Part of a small language model's weights: vocabulary 1113.
Each number is 50 + 15 x the weight over the matrix's rms, rounded and kept within 0 to 99. Layers, rows and columns count from 0.

# o: layer 5 attention output (transposed), 64x64, rms 0.191, rows 14-34, columns 0-63
# v: layer 5 attention value, 64x64, rms 0.215, rows 15-34, columns 0-63
# q: layer 5 attention query, 64x64, rms 0.172, rows 32-63, columns 0-63
# k: layer 5 attention key, 64x64, rms 0.168, rows 32-63, columns 0-63
o14:44 47 63 49 26 30 41 40 45 36 36 65 45 57 60 38 58 40 62 37 64 44 42 48 78 37 83 50 46 71 47 47 61 69 14 39 46 45 72 60 53 44 52 72 27 53 41 71 80 58 50 49 42 50 48 68 67 28 74 29 31 38 57 64
v15:71 20 52 52 45 55 63 69 59 60 43 64 58 39 48 43 50 37 63 37 43 52 53 63 44 62 39 71 38 57 72 26 48 45 64 34 66 63 49 43 45 41 47 51 32 47 62 51 87 37 67 81 53 52 56 46 55 73 59 65 79 61 70 33
o15:53 47 50 71 25 44 45 65 38 51 58 57 33 43 53 51 65 48 51 40 46 56 73 68 64 46 55 67 57 63 26 50 60 53 62 44 52 56 46 49 71 32 47 21 39 72 37 18 74 40 57 60 41 66 46 45 48 40 44 27 38 62 53 58
v16:28 69 51 46 50 38 47 66 49 50 75 63 56 51 56 63 25 60 41 44 77 49 59 56 52 38 58 47 37 63 62 52 67 42 59 63 51 42 54 63 56 36 34 26 47 63 44 42 57 53 59 32 50 54 45 23 44 28 38 49 47 38 47 32
o16:29 46 57 44 54 48 51 38 42 61 55 42 78 50 47 55 66 61 53 54 55 50 64 61 49 43 17 64 38 52 57 52 49 54 75 46 30 27 34 44 50 45 80 37 07 63 68 53 61 56 53 44 36 49 24 60 50 69 71 64 62 41 50 47
v17:63 66 53 41 41 52 62 40 46 50 57 31 49 36 61 56 47 39 51 58 43 27 38 76 48 43 49 38 26 60 82 42 74 33 56 32 83 51 48 52 58 42 59 40 51 57 43 32 49 63 43 68 92 52 67 28 50 21 58 08 65 44 66 33
o17:19 49 32 39 34 83 52 30 75 42 67 61 33 62 36 42 39 38 55 60 58 47 45 72 64 40 39 46 44 65 29 39 28 71 54 49 42 45 51 34 69 49 84 37 48 56 56 48 61 43 45 75 37 10 42 57 54 62 55 32 30 57 29 51
v18:39 46 42 45 50 68 75 49 67 49 49 70 53 49 37 55 50 45 25 52 42 37 54 60 46 59 23 38 54 59 49 62 50 46 61 67 33 60 29 51 41 65 47 48 43 54 53 46 33 63 34 64 49 46 54 53 52 50 62 67 68 44 46 28
o18:56 49 49 30 43 30 81 67 46 42 68 37 57 49 44 67 47 40 38 60 37 52 44 40 23 41 55 71 56 59 50 40 51 24 66 53 51 56 62 64 43 40 50 55 43 53 57 38 55 31 58 37 40 30 76 54 37 45 47 67 47 59 49 31
v19:67 29 43 65 47 66 45 78 40 46 47 41 43 58 72 75 49 80 69 53 42 73 58 39 56 57 53 48 48 45 40 36 31 51 47 36 56 44 69 31 75 32 45 62 36 58 56 50 56 35 45 51 61 44 39 63 48 71 67 50 53 47 46 63
o19:33 52 29 60 63 44 64 51 57 85 37 30 57 57 35 40 46 44 36 59 22 40 62 54 42 43 56 51 57 63 43 57 62 46 30 52 58 59 45 41 48 55 33 47 62 53 58 32 33 47 35 57 69 62 79 32 55 69 48 38 51 44 56 45
v20:20 64 44 41 45 29 50 11 74 46 63 41 40 61 62 32 38 29 46 72 39 45 44 51 66 52 53 64 46 59 32 42 47 52 57 49 41 57 52 63 36 52 71 35 65 59 41 56 45 71 57 37 34 53 57 51 43 39 39 53 49 54 30 19
o20:44 26 47 43 57 58 52 63 59 21 48 79 51 33 59 43 42 60 39 50 55 65 45 26 58 52 20 58 47 31 71 37 31 48 59 48 60 75 66 73 50 55 72 43 47 32 53 52 67 76 68 39 63 50 44 46 31 72 70 42 47 43 53 44
v21:38 37 58 51 42 55 56 91 47 40 45 58 46 75 76 45 38 54 56 36 37 44 31 41 55 82 63 43 43 42 37 46 39 49 45 51 36 54 80 35 54 29 68 43 49 63 51 52 43 30 33 66 63 54 31 41 36 46 64 79 41 48 71 67
o21:39 57 55 50 45 36 44 43 57 41 38 44 68 53 35 52 38 69 60 68 59 31 38 72 46 42 52 68 57 58 49 51 54 09 66 32 52 78 36 42 34 60 31 51 50 58 68 28 55 30 31 71 78 62 56 68 49 47 59 23 43 41 75 54
v22:57 52 58 74 55 45 62 58 28 56 39 48 48 44 48 47 49 61 57 41 56 82 47 37 37 96 38 61 49 60 55 78 59 37 53 35 54 52 55 58 46 72 62 77 55 35 76 45 22 45 41 51 50 53 46 38 69 66 82 53 32 60 48 58
o22:38 67 48 58 43 70 49 50 59 57 44 25 42 39 59 69 44 54 60 47 56 28 37 36 46 29 67 24 60 58 40 39 58 45 63 40 33 50 46 64 84 54 53 58 44 78 48 57 40 64 34 61 40 62 77 59 35 41 24 38 58 54 81 42
v23:45 53 61 37 69 49 59 71 57 43 70 50 52 63 56 19 62 33 27 58 46 36 46 60 57 54 47 55 41 29 33 76 49 39 42 56 37 42 52 61 54 19 77 35 53 59 43 48 46 50 51 60 39 51 36 35 64 29 42 41 32 48 71 39
o23:66 50 68 84 46 66 26 65 36 22 84 60 69 48 40 55 32 84 75 55 45 68 30 36 76 36 07 64 60 55 54 44 50 42 45 57 53 40 41 43 36 60 45 64 63 49 58 44 67 54 52 45 50 47 29 64 57 39 49 37 55 77 51 22
v24:68 47 34 57 46 40 30 71 36 53 46 29 42 61 66 41 73 63 53 46 54 45 33 62 48 52 43 45 51 18 41 57 51 54 45 45 67 50 72 54 58 42 63 51 62 50 22 48 29 72 60 55 48 40 19 53 77 42 44 33 75 44 55 46
o24:39 55 06 63 49 51 26 56 49 53 52 38 82 35 49 49 46 49 42 47 40 57 43 20 36 61 63 34 53 48 49 46 33 57 32 28 59 16 76 24 54 51 48 55 59 46 43 92 44 60 57 56 97 55 49 38 58 43 85 35 33 74 66 61
v25:79 40 52 39 47 46 37 47 46 42 59 57 67 46 58 68 42 51 46 50 59 43 56 53 48 63 59 43 46 42 64 64 56 69 50 73 39 53 66 50 35 60 51 48 48 47 55 58 80 44 73 58 64 35 56 37 52 59 25 49 68 61 44 39
o25:41 44 44 50 63 51 39 45 41 71 55 68 35 49 51 42 77 50 45 59 46 70 54 72 66 50 48 62 49 31 49 56 54 54 48 44 40 42 61 58 38 67 47 61 61 42 42 43 56 42 59 26 52 61 35 57 63 23 53 55 42 24 49 57
v26:49 65 42 56 39 50 21 41 43 56 64 64 56 57 33 49 59 38 40 65 53 35 59 77 64 18 47 67 57 26 52 27 42 65 64 57 19 50 13 49 60 48 47 37 47 42 52 38 52 30 65 46 31 49 59 38 13 51 21 35 51 50 58 70
o26:52 34 62 61 49 40 82 50 34 39 50 78 35 37 59 45 51 50 68 58 47 56 36 70 52 56 48 57 35 64 44 50 39 57 39 40 63 47 33 43 67 39 42 73 48 48 56 52 38 61 50 39 52 74 02 40 58 51 48 57 62 33 29 52
v27:49 59 46 50 46 56 35 73 59 55 49 56 54 57 49 36 41 51 64 43 54 15 39 43 62 56 44 32 45 54 53 50 53 36 56 54 48 57 66 61 51 27 57 45 35 80 54 54 53 69 45 61 58 56 60 38 69 44 53 27 44 46 48 41
o27:48 42 66 57 42 47 62 33 57 45 74 45 50 43 39 59 55 52 30 60 55 64 47 44 29 45 42 57 71 46 56 53 51 47 38 53 41 50 70 20 52 48 49 24 47 48 65 70 73 71 42 63 56 59 54 58 42 52 73 47 47 44 51 43
v28:61 42 43 61 22 38 76 33 66 52 36 51 47 49 59 69 85 35 41 49 57 50 39 48 51 67 40 28 56 51 81 55 58 52 44 53 28 49 38 54 66 49 47 61 44 49 55 54 44 72 58 36 53 57 52 46 43 52 49 70 67 53 60 54
o28:52 56 60 60 37 54 43 62 67 41 25 42 43 67 65 40 52 42 54 66 51 49 61 55 25 43 40 53 39 63 30 45 42 41 72 39 85 42 69 67 64 65 46 57 59 48 65 64 54 60 76 47 39 66 60 22 59 35 51 46 76 56 49 62
v29:65 56 61 69 28 44 58 54 41 50 56 46 58 58 52 57 38 62 59 40 41 70 49 34 42 67 45 49 42 45 69 33 61 63 59 48 44 38 60 55 51 49 64 43 56 67 49 55 63 30 30 46 60 36 41 46 68 80 70 53 49 51 26 64
o29:44 35 73 52 52 60 35 62 63 50 44 45 62 36 41 43 50 54 41 43 49 52 63 75 43 37 35 45 65 57 50 53 50 22 56 55 38 26 69 38 52 46 31 50 62 65 46 41 41 26 44 65 62 60 56 42 25 62 49 48 53 36 59 50
v30:67 25 61 61 43 53 68 57 26 41 51 50 69 75 42 44 78 82 44 61 49 45 50 56 51 56 50 34 49 55 69 55 50 52 49 44 63 37 36 49 51 54 40 35 36 62 52 45 37 58 50 56 44 59 71 50 56 51 14 51 70 59 72 42
o30:39 70 66 61 56 13 30 30 42 50 73 47 19 49 39 46 57 42 34 45 52 49 50 51 73 40 49 52 46 54 49 48 36 25 52 62 47 42 53 60 56 54 46 45 44 59 65 51 54 59 47 22 54 40 35 50 44 37 53 55 37 58 50 50
v31:53 42 53 36 29 46 60 26 67 47 52 60 39 49 74 60 27 39 53 56 45 57 60 53 55 43 57 57 54 34 52 47 68 77 44 59 29 63 43 48 35 42 50 68 49 55 39 45 49 50 64 46 21 67 65 52 27 63 50 78 60 44 57 52
o31:80 52 42 28 65 41 48 63 28 44 46 43 53 45 38 39 72 33 48 62 51 39 56 81 42 47 42 55 22 50 60 36 50 50 56 44 53 44 36 49 48 46 50 61 45 41 56 33 68 51 55 73 77 54 59 35 16 32 44 67 51 45 48 70
q32:43 48 56 63 38 57 29 47 58 29 60 63 23 63 52 52 41 50 55 18 55 52 40 38 69 51 24 51 56 46 50 51 29 54 21 58 76 60 64 51 48 80 47 54 73 49 40 54 63 43 52 23 61 29 34 57 38 57 72 33 18 36 61 55
k32:46 53 38 52 59 35 53 41 38 55 41 44 54 50 45 45 54 40 38 55 35 44 39 40 38 52 59 43 52 43 49 69 47 49 45 49 47 35 59 49 51 48 59 42 40 34 36 61 55 59 53 66 54 54 51 51 50 61 57 37 49 55 52 62
q33:35 63 62 29 64 41 65 60 46 52 50 51 47 65 25 29 37 72 41 56 48 38 64 65 44 40 71 40 59 44 50 53 55 45 67 42 36 62 36 45 25 45 58 61 49 32 41 54 47 61 36 55 48 66 44 53 64 69 44 56 47 58 62 60
k33:44 65 43 42 42 58 60 41 45 51 39 52 67 75 48 36 64 48 59 52 68 62 50 62 67 40 74 58 50 39 57 68 55 61 61 46 61 54 48 58 66 67 57 35 45 53 37 40 28 28 45 35 50 49 60 41 63 34 55 49 44 32 44 46
q34:33 51 49 58 31 58 55 44 70 61 39 60 31 34 63 60 55 61 45 58 33 53 37 48 71 63 45 49 49 60 61 36 34 65 44 51 53 73 65 60 28 56 52 62 70 49 36 54 22 45 64 26 41 58 47 47 70 18 59 41 46 43 60 35
k34:53 38 52 68 48 64 34 63 44 30 53 50 42 53 66 56 52 50 63 55 61 47 57 57 81 56 54 55 62 48 56 47 48 50 37 43 55 70 38 61 61 61 58 32 63 67 43 33 42 43 59 40 44 43 46 57 30 49 29 69 56 34 61 39
q35:62 38 45 49 46 49 53 10 29 62 36 53 39 57 31 27 42 65 40 57 37 42 40 42 35 53 63 50 55 35 64 37 60 53 33 27 45 49 26 30 37 46 70 47 37 41 57 44 39 45 23 70 73 63 31 41 60 66 57 42 42 88 29 49
k35:56 55 39 60 52 33 50 48 51 47 53 26 58 65 53 49 64 48 48 54 47 47 45 47 27 60 48 61 39 41 55 54 61 36 48 43 43 40 42 57 45 60 66 34 24 39 47 54 49 47 60 47 40 62 51 45 62 60 49 59 38 79 41 44
q36:64 70 54 54 27 27 73 45 47 39 71 72 53 76 23 54 56 57 47 40 42 44 67 77 35 44 74 47 53 31 31 32 70 55 26 42 70 37 33 50 41 39 86 53 31 42 50 56 29 44 33 81 61 65 43 48 50 51 34 48 33 62 39 70
k36:38 50 35 49 45 39 36 37 59 53 60 35 61 64 43 36 52 31 27 80 46 23 46 55 55 52 57 62 53 59 56 53 57 45 70 43 47 43 62 43 76 56 38 56 61 57 60 48 50 50 63 57 61 54 61 47 47 35 54 38 39 72 47 54
q37:53 31 30 84 53 47 56 70 44 23 60 56 75 58 84 49 56 50 48 45 66 90 38 46 62 41 30 30 41 57 37 57 61 54 65 38 63 41 72 50 56 62 45 62 82 57 33 46 36 50 57 29 40 42 45 66 47 52 45 45 54 45 62 46
k37:25 51 58 45 49 61 48 60 44 57 60 44 16 30 44 54 49 55 45 19 51 41 36 62 61 58 49 44 42 71 38 53 41 57 55 53 54 78 40 53 50 67 37 45 67 65 53 51 82 59 38 48 32 53 29 39 56 41 56 54 38 36 53 31
q38:24 44 39 64 78 30 43 85 37 50 26 42 68 29 73 74 56 31 53 78 43 27 42 35 49 27 48 73 44 32 50 47 75 13 54 45 45 49 59 69 15 40 25 59 49 63 39 56 48 48 63 34 26 54 70 45 64 24 47 62 52 24 60 28
k38:57 70 42 44 48 56 47 68 56 32 59 51 54 31 67 45 57 45 65 51 50 53 58 70 76 52 44 44 62 66 53 41 66 56 50 71 67 41 50 92 38 21 89 42 45 78 35 46 48 48 81 69 32 18 72 53 58 56 45 51 79 25 52 79
q39:53 66 59 70 24 55 54 42 79 65 75 44 51 38 47 62 48 15 21 14 52 58 46 45 49 52 49 50 62 81 79 66 40 33 31 57 44 50 41 45 66 58 40 42 52 36 49 54 71 50 51 57 64 35 47 26 33 97 65 63 49 50 75 48
k39:59 36 57 42 31 54 54 21 22 46 26 62 25 35 69 30 70 48 49 48 58 65 26 26 33 31 30 73 13 51 54 73 62 56 20 62 37 32 64 28 38 21 49 61 69 49 48 42 56 18 19 53 35 61 52 28 67 22 40 49 65 32 75 68
q40:54 44 63 49 36 41 49 47 38 39 66 39 63 60 51 39 63 53 45 57 40 61 48 51 23 14 38 44 64 52 52 29 63 25 57 17 25 24 55 29 52 25 68 32 00 53 60 50 77 54 31 50 64 44 65 55 59 62 28 52 38 55 26 55
k40:60 68 55 47 42 35 52 33 74 69 50 25 51 35 44 47 53 53 34 42 42 51 70 63 36 46 67 51 45 65 52 52 58 53 48 65 52 57 34 40 53 44 51 53 51 45 48 53 54 43 33 55 38 45 40 52 51 50 39 57 44 73 46 58
q41:13 45 56 23 54 30 40 65 46 46 48 58 27 52 30 17 32 78 72 59 40 33 60 62 34 53 63 40 74 56 44 37 60 44 30 45 27 51 76 40 21 36 36 54 59 31 40 72 56 60 41 71 65 59 54 52 77 63 47 71 56 39 47 46
k41:44 45 57 40 46 72 54 50 57 45 16 42 30 36 69 40 54 43 56 58 69 31 60 28 99 44 52 53 57 28 28 50 34 82 39 50 72 49 36 27 65 64 52 51 60 64 68 46 33 50 40 51 48 42 35 62 54 40 68 51 28 26 35 57
q42:46 52 45 74 13 73 38 61 49 33 53 77 51 52 64 48 59 70 47 11 44 59 41 05 50 89 19 69 34 62 19 60 41 44 50 72 53 54 38 65 38 78 51 51 77 39 60 44 58 26 60 52 67 44 35 42 70 37 89 19 38 54 58 34
k42:50 37 52 67 63 36 42 39 41 29 60 66 62 49 36 57 47 33 53 63 65 47 56 40 11 51 49 69 45 49 55 54 49 29 54 48 44 40 36 31 43 61 54 36 34 50 57 54 51 37 67 52 37 65 40 49 50 41 22 48 35 42 51 34
q43:47 56 54 57 50 35 59 15 50 46 58 74 61 30 50 35 57 51 50 44 32 87 42 74 31 46 42 54 41 47 53 31 46 51 76 73 51 52 48 50 64 42 48 32 29 37 38 66 55 24 59 46 74 53 58 34 54 46 58 64 62 78 57 74
k43:53 36 91 53 59 73 39 70 47 49 36 99 62 36 73 41 42 73 73 62 42 44 64 34 99 50 41 61 72 78 49 68 59 68 51 52 49 99 67 52 72 49 61 62 94 69 53 40 72 68 57 52 68 41 39 63 39 24 49 47 55 51 60 61
q44:36 86 63 77 38 42 28 66 51 75 41 28 46 68 48 69 72 60 61 50 52 16 65 60 36 42 45 62 20 43 57 66 55 35 65 63 44 79 34 64 25 59 43 38 51 67 59 24 26 46 51 52 29 37 59 59 77 45 60 58 59 41 65 35
k44:64 78 61 91 54 21 34 32 35 72 48 57 73 55 62 47 63 52 24 69 52 45 42 52 22 53 58 58 53 23 47 76 50 63 52 40 45 24 19 50 40 37 34 24 12 62 26 33 57 38 30 59 38 48 57 55 51 59 38 33 77 53 42 73
q45:23 23 44 62 80 23 28 52 45 48 27 85 56 18 49 31 75 25 39 46 67 46 43 59 53 63 46 31 54 32 19 68 43 61 63 59 26 41 32 39 66 57 27 56 63 36 36 54 75 47 23 36 40 39 22 55 74 42 51 37 45 32 41 60
k45:48 37 67 58 44 60 62 59 71 40 47 41 56 55 41 68 37 36 83 50 45 53 51 51 12 26 40 38 83 78 63 19 15 50 83 48 33 17 30 40 58 48 63 40 58 45 83 60 54 76 60 29 51 51 50 45 82 65 17 38 51 53 52 52
q46:42 77 34 77 37 49 46 57 29 46 48 77 82 61 57 72 49 70 72 47 80 57 54 48 41 52 22 35 44 67 68 33 57 26 61 67 68 29 39 48 33 70 20 70 35 62 47 41 45 68 44 70 62 58 33 43 49 47 62 00 38 71 76 50
k46:39 44 45 46 65 28 27 14 53 60 61 50 54 31 50 69 61 44 19 23 77 18 56 66 49 44 43 76 39 51 64 59 44 57 42 53 59 88 28 55 44 45 39 57 35 36 60 63 48 60 67 52 60 50 36 39 62 58 49 04 61 35 69 38
q47:30 47 36 54 55 66 79 37 52 49 45 46 68 33 36 63 43 88 38 82 66 62 62 30 55 40 38 78 32 73 35 42 66 57 93 62 60 61 74 48 51 51 56 71 31 41 54 51 60 76 37 79 52 31 61 46 15 72 42 26 89 73 73 69
k47:42 28 51 48 37 55 19 66 24 43 43 50 64 51 53 72 50 20 40 28 74 46 54 30 82 57 38 39 40 51 26 50 45 44 33 50 51 56 43 54 36 45 37 58 28 33 43 72 73 70 47 55 36 38 25 59 63 56 43 63 52 08 65 42
q48:53 63 48 58 29 55 43 44 59 34 48 72 32 51 79 76 62 55 69 33 73 49 46 43 84 69 18 64 31 63 50 57 31 46 26 62 73 66 68 76 66 78 46 79 64 73 60 38 77 37 56 26 63 32 41 55 45 52 80 40 30 12 55 40
k48:63 42 71 34 20 71 33 51 62 18 40 80 21 60 60 36 35 67 74 13 64 55 32 55 96 54 49 40 65 53 30 48 50 72 28 38 65 80 66 59 69 65 53 86 86 52 78 16 48 40 52 44 72 22 42 65 53 30 51 53 36 45 51 60
q49:64 15 37 31 70 62 42 44 40 48 55 53 74 51 45 39 36 42 45 68 42 30 66 27 49 40 49 59 73 48 42 58 65 49 48 38 26 39 46 48 58 23 53 54 34 43 67 54 55 49 42 55 54 50 75 59 48 56 31 55 80 88 53 79
k49:36 79 39 55 53 15 80 55 52 60 52 25 62 45 30 65 61 42 44 58 56 60 40 54 29 47 67 49 30 42 40 41 55 45 62 62 48 18 48 51 39 46 67 43 35 39 38 67 41 54 63 51 42 60 51 44 47 58 37 51 44 45 40 56
q50:37 60 52 34 65 41 60 19 50 58 65 62 39 57 21 45 55 51 26 62 39 40 52 41 58 39 53 50 58 42 44 69 45 62 57 37 44 49 40 36 46 40 59 42 51 39 59 45 50 54 30 72 35 47 43 52 50 58 56 56 47 52 47 66
k50:39 57 42 45 52 56 51 51 64 17 39 27 61 49 49 44 77 48 55 57 50 73 39 30 44 56 68 37 47 63 49 42 38 35 50 21 33 15 55 48 33 52 49 43 26 20 65 51 38 60 71 39 35 57 39 34 32 54 39 45 50 37 44 54
q51:52 74 43 46 66 58 49 59 66 33 48 43 42 64 36 45 46 64 69 38 45 40 67 32 50 53 57 46 29 54 43 52 50 49 52 68 58 74 52 47 37 51 42 60 70 63 50 47 36 42 70 23 48 40 29 62 48 48 75 51 38 43 52 40
k51:55 46 55 71 38 47 52 55 56 36 57 45 34 73 48 19 33 59 75 53 55 33 49 28 72 48 31 34 43 41 62 50 62 83 41 44 83 68 54 43 35 65 41 33 65 68 57 54 43 64 38 47 55 67 57 33 42 57 60 52 50 27 65 56
q52:43 48 62 44 54 72 41 77 38 43 27 51 35 56 43 58 39 28 81 58 51 54 59 55 63 62 38 43 28 57 52 61 22 66 55 47 33 57 72 49 43 47 40 65 44 54 60 48 52 55 21 34 56 73 34 48 60 48 54 41 30 18 33 35
k52:66 25 53 54 46 75 43 56 86 27 64 39 37 43 33 36 43 49 22 35 49 46 58 48 78 41 39 43 87 31 67 52 23 54 42 64 68 68 42 42 72 69 43 45 67 45 51 48 44 37 36 55 68 40 52 57 18 50 47 46 43 35 36 59
q53:62 52 38 60 63 63 41 31 42 58 45 60 48 32 68 62 33 33 54 59 56 69 37 44 63 65 42 42 41 54 41 52 32 69 42 26 65 58 66 26 67 60 41 40 58 26 40 37 61 40 48 70 80 48 71 41 35 27 45 53 50 61 51 82
k53:54 54 41 55 33 56 53 57 53 49 49 49 55 37 78 87 53 71 61 60 45 54 44 19 31 56 38 60 37 50 47 53 60 20 76 68 63 38 59 53 45 35 53 49 21 53 29 43 68 68 49 58 66 70 33 62 22 56 55 57 12 59 40 39
q54:68 49 52 77 42 70 37 37 65 51 08 40 48 48 49 57 46 36 57 59 60 38 44 48 62 57 49 26 41 70 65 47 21 50 00 53 38 57 63 52 57 65 37 51 58 54 54 40 56 39 46 51 66 39 53 66 57 37 60 62 40 29 54 46
k54:62 60 43 68 47 51 46 47 58 45 57 41 33 46 62 43 34 51 45 45 44 67 60 50 75 34 22 52 59 46 52 55 44 57 41 62 60 65 51 40 52 56 55 42 67 82 55 57 54 43 57 30 49 48 48 66 37 52 71 64 42 46 77 64
q55:56 47 64 42 52 51 32 52 52 74 39 55 39 39 60 64 58 57 64 37 57 77 22 26 69 78 55 33 41 53 27 47 20 68 34 59 79 47 65 52 56 42 46 41 50 49 68 30 53 62 34 42 69 35 49 49 21 57 59 40 31 13 78 81
k55:47 47 57 47 46 31 69 55 46 33 56 53 42 68 74 57 75 38 43 42 46 64 56 31 90 44 43 49 64 65 66 55 48 58 56 62 49 46 65 36 60 50 50 48 55 69 60 57 47 44 44 44 45 34 70 77 58 72 61 42 47 55 54 54
q56:66 53 35 58 30 52 62 26 72 36 53 42 40 65 45 53 64 59 43 76 53 68 52 56 36 50 63 38 83 68 55 50 62 73 51 53 39 51 40 53 21 51 58 56 63 60 63 73 23 68 60 49 29 57 69 59 76 40 32 70 44 64 58 11
k56:36 13 40 55 47 76 36 61 67 66 59 42 17 55 44 29 28 33 75 39 51 66 78 67 98 56 52 62 74 56 57 60 55 86 27 26 52 81 54 64 33 71 27 49 88 86 43 42 62 81 60 43 70 51 33 42 31 38 64 61 49 36 44 45
q57:58 48 50 66 21 42 52 63 74 61 60 52 33 41 88 62 51 70 73 45 46 39 34 32 70 70 63 39 38 25 53 48 42 59 49 56 75 60 62 53 84 70 51 59 67 56 42 43 32 26 67 48 60 41 40 31 23 23 57 63 31 37 32 67
k57:50 58 76 60 47 57 58 46 41 45 56 52 27 51 63 56 57 64 65 53 40 37 38 51 68 59 40 51 51 48 47 48 75 56 61 69 38 51 53 75 53 46 42 62 65 82 46 47 56 43 31 44 36 47 54 51 46 39 43 70 66 47 63 42
q58:33 72 33 37 48 43 77 46 30 52 57 16 48 59 66 57 69 35 61 51 76 60 48 21 51 77 51 45 32 53 60 47 61 48 22 65 60 45 78 60 44 37 54 74 38 47 62 58 51 34 57 45 69 41 22 59 26 29 85 71 48 42 35 63
k58:60 75 29 60 53 21 50 43 65 42 39 52 88 26 53 65 38 51 30 34 34 57 29 15 10 66 30 36 16 65 53 43 62 50 51 65 63 27 72 63 36 36 47 61 23 65 42 62 27 60 59 80 55 26 44 17 67 99 59 52 25 72 51 17
q59:51 81 44 57 33 54 64 62 21 36 70 59 30 68 76 51 50 31 55 59 64 64 30 49 57 48 46 60 49 54 43 57 44 13 57 46 68 69 59 60 60 55 51 47 60 78 74 42 61 38 37 22 49 13 35 61 41 54 48 57 38 32 61 66
k59:53 61 62 53 47 57 70 53 36 67 48 40 47 37 37 50 47 29 51 50 35 54 41 47 43 72 52 25 34 52 48 54 47 59 46 56 55 45 38 63 47 43 41 54 46 40 46 46 60 33 24 65 35 38 49 43 54 51 54 43 46 55 59 61
q60:62 14 45 33 48 50 70 56 32 64 17 44 68 34 34 54 56 53 44 37 59 29 62 84 49 25 60 45 84 38 64 46 47 41 43 59 50 64 64 60 59 42 41 27 56 49 41 53 85 51 41 72 51 99 46 37 38 40 51 62 47 43 61 76
k60:47 71 56 37 62 63 32 77 46 70 38 95 38 63 59 39 45 46 71 41 63 60 89 64 78 41 33 50 50 61 42 45 53 33 48 59 46 52 49 57 88 55 56 44 71 52 49 58 68 18 59 23 78 57 79 56 57 37 49 55 48 29 68 42
q61:58 51 65 46 20 39 94 49 17 53 59 55 47 56 63 62 55 39 35 43 35 40 28 46 43 71 69 68 30 97 46 58 69 48 28 51 16 37 40 45 40 09 47 48 31 63 56 75 30 50 17 47 41 57 49 26 31 37 56 65 45 88 32 33
k61:40 31 46 50 42 50 36 71 48 35 31 55 22 58 50 22 71 73 56 55 36 66 77 71 53 44 30 49 64 34 15 75 49 68 37 41 52 52 54 60 72 51 53 52 57 81 63 30 51 44 24 89 51 22 60 52 37 45 29 53 46 22 77 73
q62:46 53 52 91 15 37 49 78 62 41 36 67 37 48 66 52 40 45 55 51 19 78 30 57 56 72 45 42 46 47 38 46 30 71 53 64 66 58 77 49 57 40 33 44 72 78 39 52 52 67 33 29 58 57 58 31 65 24 57 72 46 39 49 50
k62:44 34 53 56 23 38 55 54 42 80 44 34 46 22 38 61 57 54 41 71 34 44 67 42 33 35 51 51 42 41 59 54 62 44 57 41 35 24 29 51 44 49 49 47 18 44 27 87 63 69 50 53 34 39 68 56 32 43 35 54 57 64 46 45
q63:51 66 60 34 82 55 73 55 84 45 52 59 45 80 44 31 47 43 45 48 37 59 25 49 61 69 50 45 67 38 47 46 30 43 54 84 91 72 95 53 54 27 42 38 67 47 31 48 38 32 85 38 53 42 43 65 36 65 38 74 34 33 42 28
k63:55 40 28 14 58 26 72 46 41 50 13 41 61 24 41 20 35 63 52 55 58 40 44 13 56 64 54 42 61 67 55 57 51 39 74 73 42 52 62 72 50 52 41 51 35 24 52 71 36 53 50 68 53 34 43 45 48 62 62 50 74 60 48 46
v32:25 39 32 36 41 47 41 81 51 44 35 31 53 60 55 38 52 61 51 62 49 58 45 74 46 33 82 48 47 60 48 79 66 66 41 76 57 72 49 50 28 47 43 77 59 36 48 40 52 32 59 45 74 62 39 61 52 42 64 60 53 41 45 48
o32:45 68 31 68 51 24 63 72 45 37 33 42 49 68 55 52 54 47 56 49 47 68 68 80 47 54 46 61 36 60 74 49 50 39 28 58 71 41 63 64 36 49 41 65 60 59 42 51 32 56 33 43 52 67 61 41 48 37 66 41 27 42 35 34
v33:82 79 65 43 55 39 62 33 62 53 40 65 81 46 18 83 25 52 22 26 72 27 60 29 24 43 27 47 62 37 34 44 49 63 81 32 84 80 43 48 83 28 45 86 54 67 48 56 32 51 62 35 43 65 81 60 21 29 60 53 47 41 17 62
o33:74 33 41 48 45 37 83 20 59 44 49 50 46 23 61 52 25 37 53 55 31 17 21 47 57 59 49 32 76 60 58 40 67 44 22 59 49 41 45 60 38 37 61 64 27 54 41 80 59 68 60 71 24 70 83 58 32 70 06 99 89 51 74 25
v34:88 60 44 42 65 43 51 56 43 32 68 38 39 61 72 55 61 43 63 13 45 25 82 30 59 52 26 31 76 54 41 55 40 65 44 34 63 48 63 58 50 55 90 52 68 56 18 75 53 46 53 46 68 59 48 60 98 13 85 04 41 75 37 29
o34:43 49 13 38 41 68 28 19 79 38 82 57 53 77 42 45 18 29 28 26 49 53 58 28 72 42 62 39 31 76 21 58 75 66 22 56 53 32 68 73 58 43 44 51 69 57 51 75 46 44 86 60 32 41 50 66 56 29 41 59 46 69 61 50